Weights of a small transformer language model: learned positions.
Each number is 50 + 12 x the weight over its row's rms, rounded and kept within 0 to 99. Layers, rows and columns count from 0. The size before them is the row's rms in percent of the matrix's.

# layer 2 MLP down (transposed), 7168x896, rms 0.00779, rows 7058-7086, columns 504-559
128:51 47 73 49 42 36 54 55 37 46 37 34 46 48 60 43 26 53 19 51 35 55 40 62 38 34 69 59 60 25 56 48 43 37 55 56 49 25 35 70 51 46 41 41 27 55 48 63 44 34 59 75 38 47 43 61
156:44 54 46 53 43 59 67 50 40 47 49 73 47 28 56 33 57 56 28 58 19 64 40 70 45 44 56 52 64 51 55 49 53 34 43 44 52 61 39 55 64 57 65 50 49 42 56 36 68 46 56 74 40 43 62 34
138:61 68 38 58 32 49 40 19 58 75 54 52 52 67 58 81 55 40 61 20 59 53 41 68 43 45 54 33 57 33 54 55 50 29 36 40 49 57 57 58 34 54 38 54 50 80 57 65 32 49 70 47 62 56 38 47
133:45 43 65 48 40 45 65 62 55 56 73 49 35 57 66 40 48 27 48 52 64 43 51 54 38 46 58 54 42 56 63 68 69 43 50 43 64 65 75 36 41 53 62 44 41 57 50 56 64 41 65 44 38 58 48 37
050:37 44 53 47 47 51 48 28 56 63 38 35 59 61 49 52 44 42 38 60 49 43 61 36 57 52 39 71 60 50 68 56 61 69 81 33 48 53 64 50 61 57 48 73 47 35 37 66 56 49 55 58 54 38 34 61
087:43 63 40 56 53 39 38 51 44 57 46 69 42 65 62 55 54 56 51 52 46 44 54 48 58 40 64 55 45 25 39 48 32 52 58 36 42 43 41 54 73 43 76 49 53 41 49 45 35 68 56 46 46 48 41 54
134:54 50 30 58 59 50 27 41 64 62 43 53 70 37 64 35 38 47 39 43 23 65 64 34 44 49 53 61 60 49 43 73 44 52 41 48 47 65 53 59 45 39 67 84 32 40 38 52 48 64 21 47 37 58 51 34
057:41 45 48 54 41 57 58 50 30 51 47 42 73 71 43 48 49 47 53 47 57 40 42 57 48 44 31 53 53 76 45 50 44 58 49 54 52 47 34 29 58 48 72 41 45 41 45 39 44 46 36 33 46 43 57 55
038:48 37 40 29 62 43 45 39 87 50 68 55 52 49 39 36 63 55 52 72 56 49 68 54 66 62 45 71 63 61 33 58 36 60 40 37 55 66 62 54 46 54 58 33 36 46 44 36 56 49 61 63 52 59 39 58
116:29 66 34 39 54 49 67 29 50 46 57 61 41 48 55 68 69 52 45 34 53 68 46 45 37 36 46 41 58 52 41 33 59 65 43 38 53 50 60 57 51 53 78 30 65 37 43 61 63 49 71 37 35 38 55 53
055:61 35 40 50 42 51 57 63 55 37 44 50 14 67 65 23 44 30 50 47 50 58 32 56 78 51 49 66 60 59 71 52 58 50 52 23 31 49 50 63 64 33 42 56 67 27 66 60 48 65 52 53 56 20 32 45
100:51 47 54 57 62 33 52 59 46 56 64 50 53 46 65 44 42 68 50 57 53 41 62 54 59 47 78 57 59 44 53 60 43 52 62 40 46 55 58 48 36 43 67 49 54 34 59 50 29 60 46 47 67 47 41 67
124:47 68 64 42 72 53 25 56 55 60 38 70 38 58 49 45 44 66 55 72 57 47 51 56 58 45 47 65 55 59 42 69 34 27 59 61 45 37 33 47 69 52 50 50 52 34 41 47 40 55 58 61 52 55 51 33
050:39 56 62 45 46 41 54 66 65 42 48 38 67 38 47 63 59 58 49 52 46 56 57 48 57 66 31 61 39 68 60 69 49 58 53 55 38 48 45 41 28 60 60 54 43 73 49 32 47 72 51 35 57 46 45 52
070:49 55 50 43 58 53 62 41 42 49 53 42 46 72 63 49 48 67 55 58 73 63 72 41 35 37 49 56 71 61 42 58 50 35 62 40 37 74 70 23 46 35 60 07 53 37 65 57 61 61 38 43 41 62 44 54
140:42 49 54 63 50 40 45 57 37 34 71 36 43 46 57 39 41 50 47 53 28 60 44 42 46 37 56 46 37 59 46 62 41 43 49 43 45 62 77 47 29 36 45 43 47 39 55 23 43 15 50 48 58 56 54 57
065:57 47 44 39 42 46 56 50 53 47 53 71 45 70 60 63 31 75 51 64 69 82 38 76 50 46 24 41 72 49 38 42 54 49 40 53 54 55 38 46 49 63 45 44 38 39 40 48 57 42 43 46 46 33 73 43
048:38 52 34 33 52 50 64 48 69 41 51 63 37 99 34 31 46 64 56 58 52 41 67 44 57 35 55 68 60 57 44 44 24 63 55 36 33 55 55 64 41 59 68 39 56 59 69 56 56 59 53 41 43 63 45 47
082:68 30 50 59 52 44 35 62 51 77 30 59 55 42 63 72 20 30 35 62 45 49 52 65 32 47 43 55 48 66 47 67 50 58 27 54 69 58 54 49 64 26 54 42 43 38 42 67 60 79 73 56 66 44 59 40
046:39 41 52 32 46 26 64 37 65 62 20 53 54 53 67 36 32 30 43 44 63 48 48 61 44 51 36 27 27 48 55 53 43 53 40 48 34 60 25 42 54 67 55 79 66 35 30 44 55 56 40 58 63 22 53 62
100:78 45 46 40 50 61 26 49 47 66 52 58 47 70 53 48 52 60 43 33 57 52 36 32 53 33 59 49 57 62 23 64 20 51 56 46 57 64 57 83 34 63 67 47 47 52 51 62 61 36 56 53 61 40 35 31
140:65 51 71 57 50 32 59 54 39 61 47 52 40 38 47 52 33 53 44 55 61 57 36 61 31 63 46 51 31 60 60 34 75 52 56 39 35 43 44 30 63 49 53 64 39 40 61 57 28 33 29 43 38 54 50 25
062:77 57 40 52 71 50 54 44 34 72 33 31 57 52 59 46 46 51 69 45 52 75 55 56 47 71 25 28 46 50 61 55 53 40 57 52 42 50 30 57 39 56 53 38 32 55 63 63 52 28 28 53 44 35 75 77
118:65 65 44 63 73 64 37 64 49 54 56 43 56 29 45 59 40 47 61 44 61 20 53 44 62 37 28 51 52 40 18 50 61 59 51 50 52 57 42 43 37 71 33 68 22 48 69 67 42 58 40 32 38 52 64 47
085:53 50 35 43 41 64 50 63 32 61 11 54 54 59 64 44 69 29 62 26 40 64 49 46 46 60 57 59 49 27 57 50 53 40 45 41 46 36 25 54 70 49 61 62 53 39 57 44 44 50 47 63 48 67 21 22
108:46 54 43 45 37 42 59 60 42 51 42 56 58 32 47 64 61 44 43 29 51 56 24 55 46 38 52 58 35 56 49 24 53 46 43 49 36 56 55 32 55 47 73 38 55 54 63 46 68 53 35 43 67 43 40 48
094:40 53 50 56 40 36 55 40 47 57 38 55 43 44 50 46 54 51 70 54 55 55 32 53 45 50 42 27 62 61 55 59 49 30 43 22 42 34 27 66 60 49 28 51 45 43 43 47 64 45 57 67 53 44 47 60
113:45 55 49 43 49 53 41 55 36 30 36 45 41 50 58 30 45 52 33 63 24 30 31 66 63 72 43 49 38 52 59 40 38 40 57 48 65 41 35 65 91 50 67 63 46 48 46 59 55 34 51 65 48 49 34 61
107:47 63 48 50 25 20 53 55 52 65 72 55 54 57 78 48 48 52 59 65 49 52 41 47 48 46 52 36 42 67 46 41 45 54 45 57 55 57 34 43 32 46 48 41 63 62 53 52 31 60 52 54 58 51 50 45
# layer 2 MLP up, 7168x896, rms 0.0223, rows 7059-7087, columns 504-559
141:59 42 56 44 50 32 34 08 61 89 43 39 45 48 59 45 40 55 67 30 45 36 62 59 44 73 55 79 45 52 53 53 57 38 42 40 45 40 54 53 44 51 31 46 35 79 46 36 41 77 56 58 64 57 54 40
133:53 38 30 59 53 31 61 21 31 49 68 26 56 61 66 53 35 43 51 87 33 59 56 49 55 75 68 51 43 51 42 65 55 89 58 54 22 40 38 57 73 34 50 49 58 53 44 39 67 31 62 30 42 46 64 55
131:59 55 53 28 46 48 31 51 42 57 50 59 62 53 42 26 30 73 49 75 69 48 52 46 59 59 53 41 43 64 54 35 48 65 59 54 43 74 57 61 57 63 25 36 70 49 49 46 53 53 45 56 78 36 67 55
052:54 59 46 57 54 44 53 72 48 21 65 55 52 44 57 70 41 42 67 32 51 51 27 61 68 42 46 51 40 67 43 39 44 18 25 64 36 54 33 47 45 47 52 40 53 45 68 36 45 53 57 27 37 59 77 46
098:52 37 59 51 59 61 62 44 60 37 58 47 60 42 41 53 22 49 51 50 51 57 39 52 36 68 49 44 46 71 63 49 83 54 47 61 52 51 60 49 32 53 29 52 38 60 50 68 56 37 55 71 59 47 57 54
131:60 66 45 55 50 52 47 56 57 72 69 49 55 38 77 31 65 60 54 36 61 54 38 65 50 44 32 54 49 38 38 56 31 56 77 43 28 59 41 45 46 66 37 29 52 54 62 47 67 66 74 51 67 35 39 51
064:66 58 64 48 57 46 63 51 59 53 47 41 40 37 35 55 51 63 52 54 28 54 54 42 55 49 69 56 56 30 62 42 49 50 46 31 44 44 53 62 34 58 19 54 68 55 59 65 59 45 48 60 57 47 53 38
048:61 55 63 56 27 54 46 50 22 53 41 50 47 55 58 77 44 52 60 38 46 54 32 52 36 50 52 40 47 39 65 43 56 57 62 56 37 35 43 43 44 61 42 67 70 56 47 64 37 49 44 32 51 43 61 39
107:65 36 43 57 66 60 36 58 49 39 53 67 42 25 58 27 68 68 60 55 54 54 58 38 26 28 77 48 44 57 68 49 24 45 39 45 62 23 30 40 56 45 53 53 43 65 58 44 56 40 58 57 51 40 43 44
075:48 66 59 58 45 55 43 26 50 50 56 41 77 36 43 77 51 58 41 67 59 34 64 48 19 51 49 39 51 34 46 57 40 41 58 68 77 48 54 34 40 49 57 50 38 64 38 47 54 30 54 38 49 78 64 57
083:54 62 54 47 62 59 66 32 61 70 58 48 44 63 77 36 56 33 50 28 57 56 61 33 39 54 49 42 52 71 47 44 49 55 60 43 53 34 52 72 56 43 27 70 36 58 29 56 65 35 55 58 33 73 56 38
125:62 56 53 32 49 65 56 42 45 62 62 36 62 65 58 61 51 34 54 50 61 70 82 44 42 39 54 54 40 49 42 38 49 63 41 54 46 56 55 41 46 35 47 39 34 68 49 59 49 57 43 26 49 33 45 46
059:48 43 42 47 43 57 54 42 32 56 55 54 37 67 56 39 55 40 50 44 50 47 37 59 54 47 74 37 55 40 39 34 54 43 47 44 64 61 53 58 78 51 43 41 55 28 48 64 59 28 53 63 52 68 45 42
075:67 54 50 55 49 44 43 57 55 46 44 54 38 30 24 57 64 31 35 50 33 39 29 70 55 58 59 40 33 34 52 44 51 52 18 75 67 41 43 72 64 66 28 79 43 67 45 49 42 52 64 57 62 22 71 37
139:45 45 65 51 46 79 50 56 60 34 59 52 63 45 47 64 34 47 29 42 47 49 39 58 75 61 64 59 46 27 57 43 40 36 23 49 70 36 67 33 56 62 52 68 32 57 53 81 54 39 26 49 47 28 60 45
070:34 56 36 61 58 70 38 53 56 43 55 46 76 30 38 30 53 39 68 56 38 47 60 36 73 39 76 50 43 72 43 66 45 56 62 62 50 52 56 57 45 49 46 59 57 60 41 55 09 67 63 40 71 50 43 50
049:33 37 42 71 45 50 57 46 44 42 36 30 49 61 54 44 45 22 32 72 45 54 38 52 53 43 37 41 49 48 50 56 60 52 40 68 59 68 53 56 72 59 56 63 57 53 33 59 43 56 51 61 59 60 43 49
085:73 47 51 27 53 62 65 45 66 46 67 55 45 42 33 45 63 52 58 27 36 41 43 27 53 61 45 34 60 48 37 43 58 39 64 45 36 61 70 44 33 68 57 63 74 54 45 42 41 23 32 32 45 51 47 71
059:59 48 46 63 55 57 35 56 52 49 60 36 57 47 27 66 68 59 59 64 45 42 47 45 64 57 62 62 70 55 46 38 56 44 53 43 71 49 69 64 40 39 49 28 33 61 73 55 42 52 65 40 45 81 51 36
100:60 44 34 46 59 35 38 63 35 42 59 31 36 42 55 62 68 42 54 48 59 52 52 73 37 47 47 60 57 42 57 50 54 65 44 45 41 46 45 18 53 55 32 48 46 53 29 58 53 47 55 39 51 52 48 72
135:43 48 73 55 53 41 42 33 63 22 31 51 28 55 49 40 65 64 51 58 46 55 56 53 61 30 44 35 30 54 54 49 39 28 41 38 63 64 44 36 35 39 45 59 30 26 38 64 57 60 41 55 54 45 57 85
065:41 51 66 50 33 39 54 42 64 34 70 73 44 47 51 40 55 53 54 40 64 19 61 61 54 44 57 62 58 33 30 51 37 54 40 45 77 66 57 29 53 58 38 54 55 47 55 24 55 73 52 46 37 68 17 33
119:64 34 65 59 42 22 43 41 38 52 54 66 57 32 56 43 51 32 36 77 62 48 36 49 51 61 74 42 48 83 47 39 50 61 61 72 46 47 82 36 72 52 48 65 50 52 22 40 65 32 45 40 62 39 52 51
102:59 44 68 47 41 42 33 38 57 54 80 63 55 54 45 58 19 87 32 79 69 37 57 42 54 39 52 48 43 61 34 58 49 62 50 53 45 49 81 36 28 46 39 42 64 44 50 52 51 60 64 41 62 46 63 73
104:70 35 65 59 63 54 50 34 53 51 53 42 44 49 60 41 48 47 67 74 43 58 42 53 63 61 60 25 56 29 65 72 57 36 75 48 54 30 39 66 45 49 47 54 67 59 42 59 57 54 48 33 42 50 46 32
101:36 49 29 57 56 62 57 59 33 39 54 49 44 29 48 46 40 53 46 61 50 33 72 45 48 49 53 63 48 50 47 40 50 56 54 70 69 57 57 26 34 59 49 59 66 49 50 52 43 62 56 25 61 47 41 62
113:38 46 45 61 47 53 51 66 46 67 33 49 61 49 35 58 61 40 64 39 34 56 60 50 50 36 39 56 37 38 53 50 60 52 44 63 42 51 65 31 54 49 32 47 59 60 57 51 40 51 51 69 47 33 64 47
111:61 82 58 43 60 53 66 60 58 54 57 46 46 45 55 19 68 62 60 55 55 23 35 63 62 34 64 59 47 48 39 59 45 61 48 33 85 51 37 21 37 52 57 46 61 42 48 56 43 50 55 67 35 45 09 28
114:60 59 49 47 51 36 54 36 49 62 55 56 33 44 59 64 50 40 55 75 40 43 62 43 47 61 56 42 60 46 53 75 30 45 61 80 58 50 46 51 30 41 27 29 57 53 40 61 60 51 37 42 77 51 66 51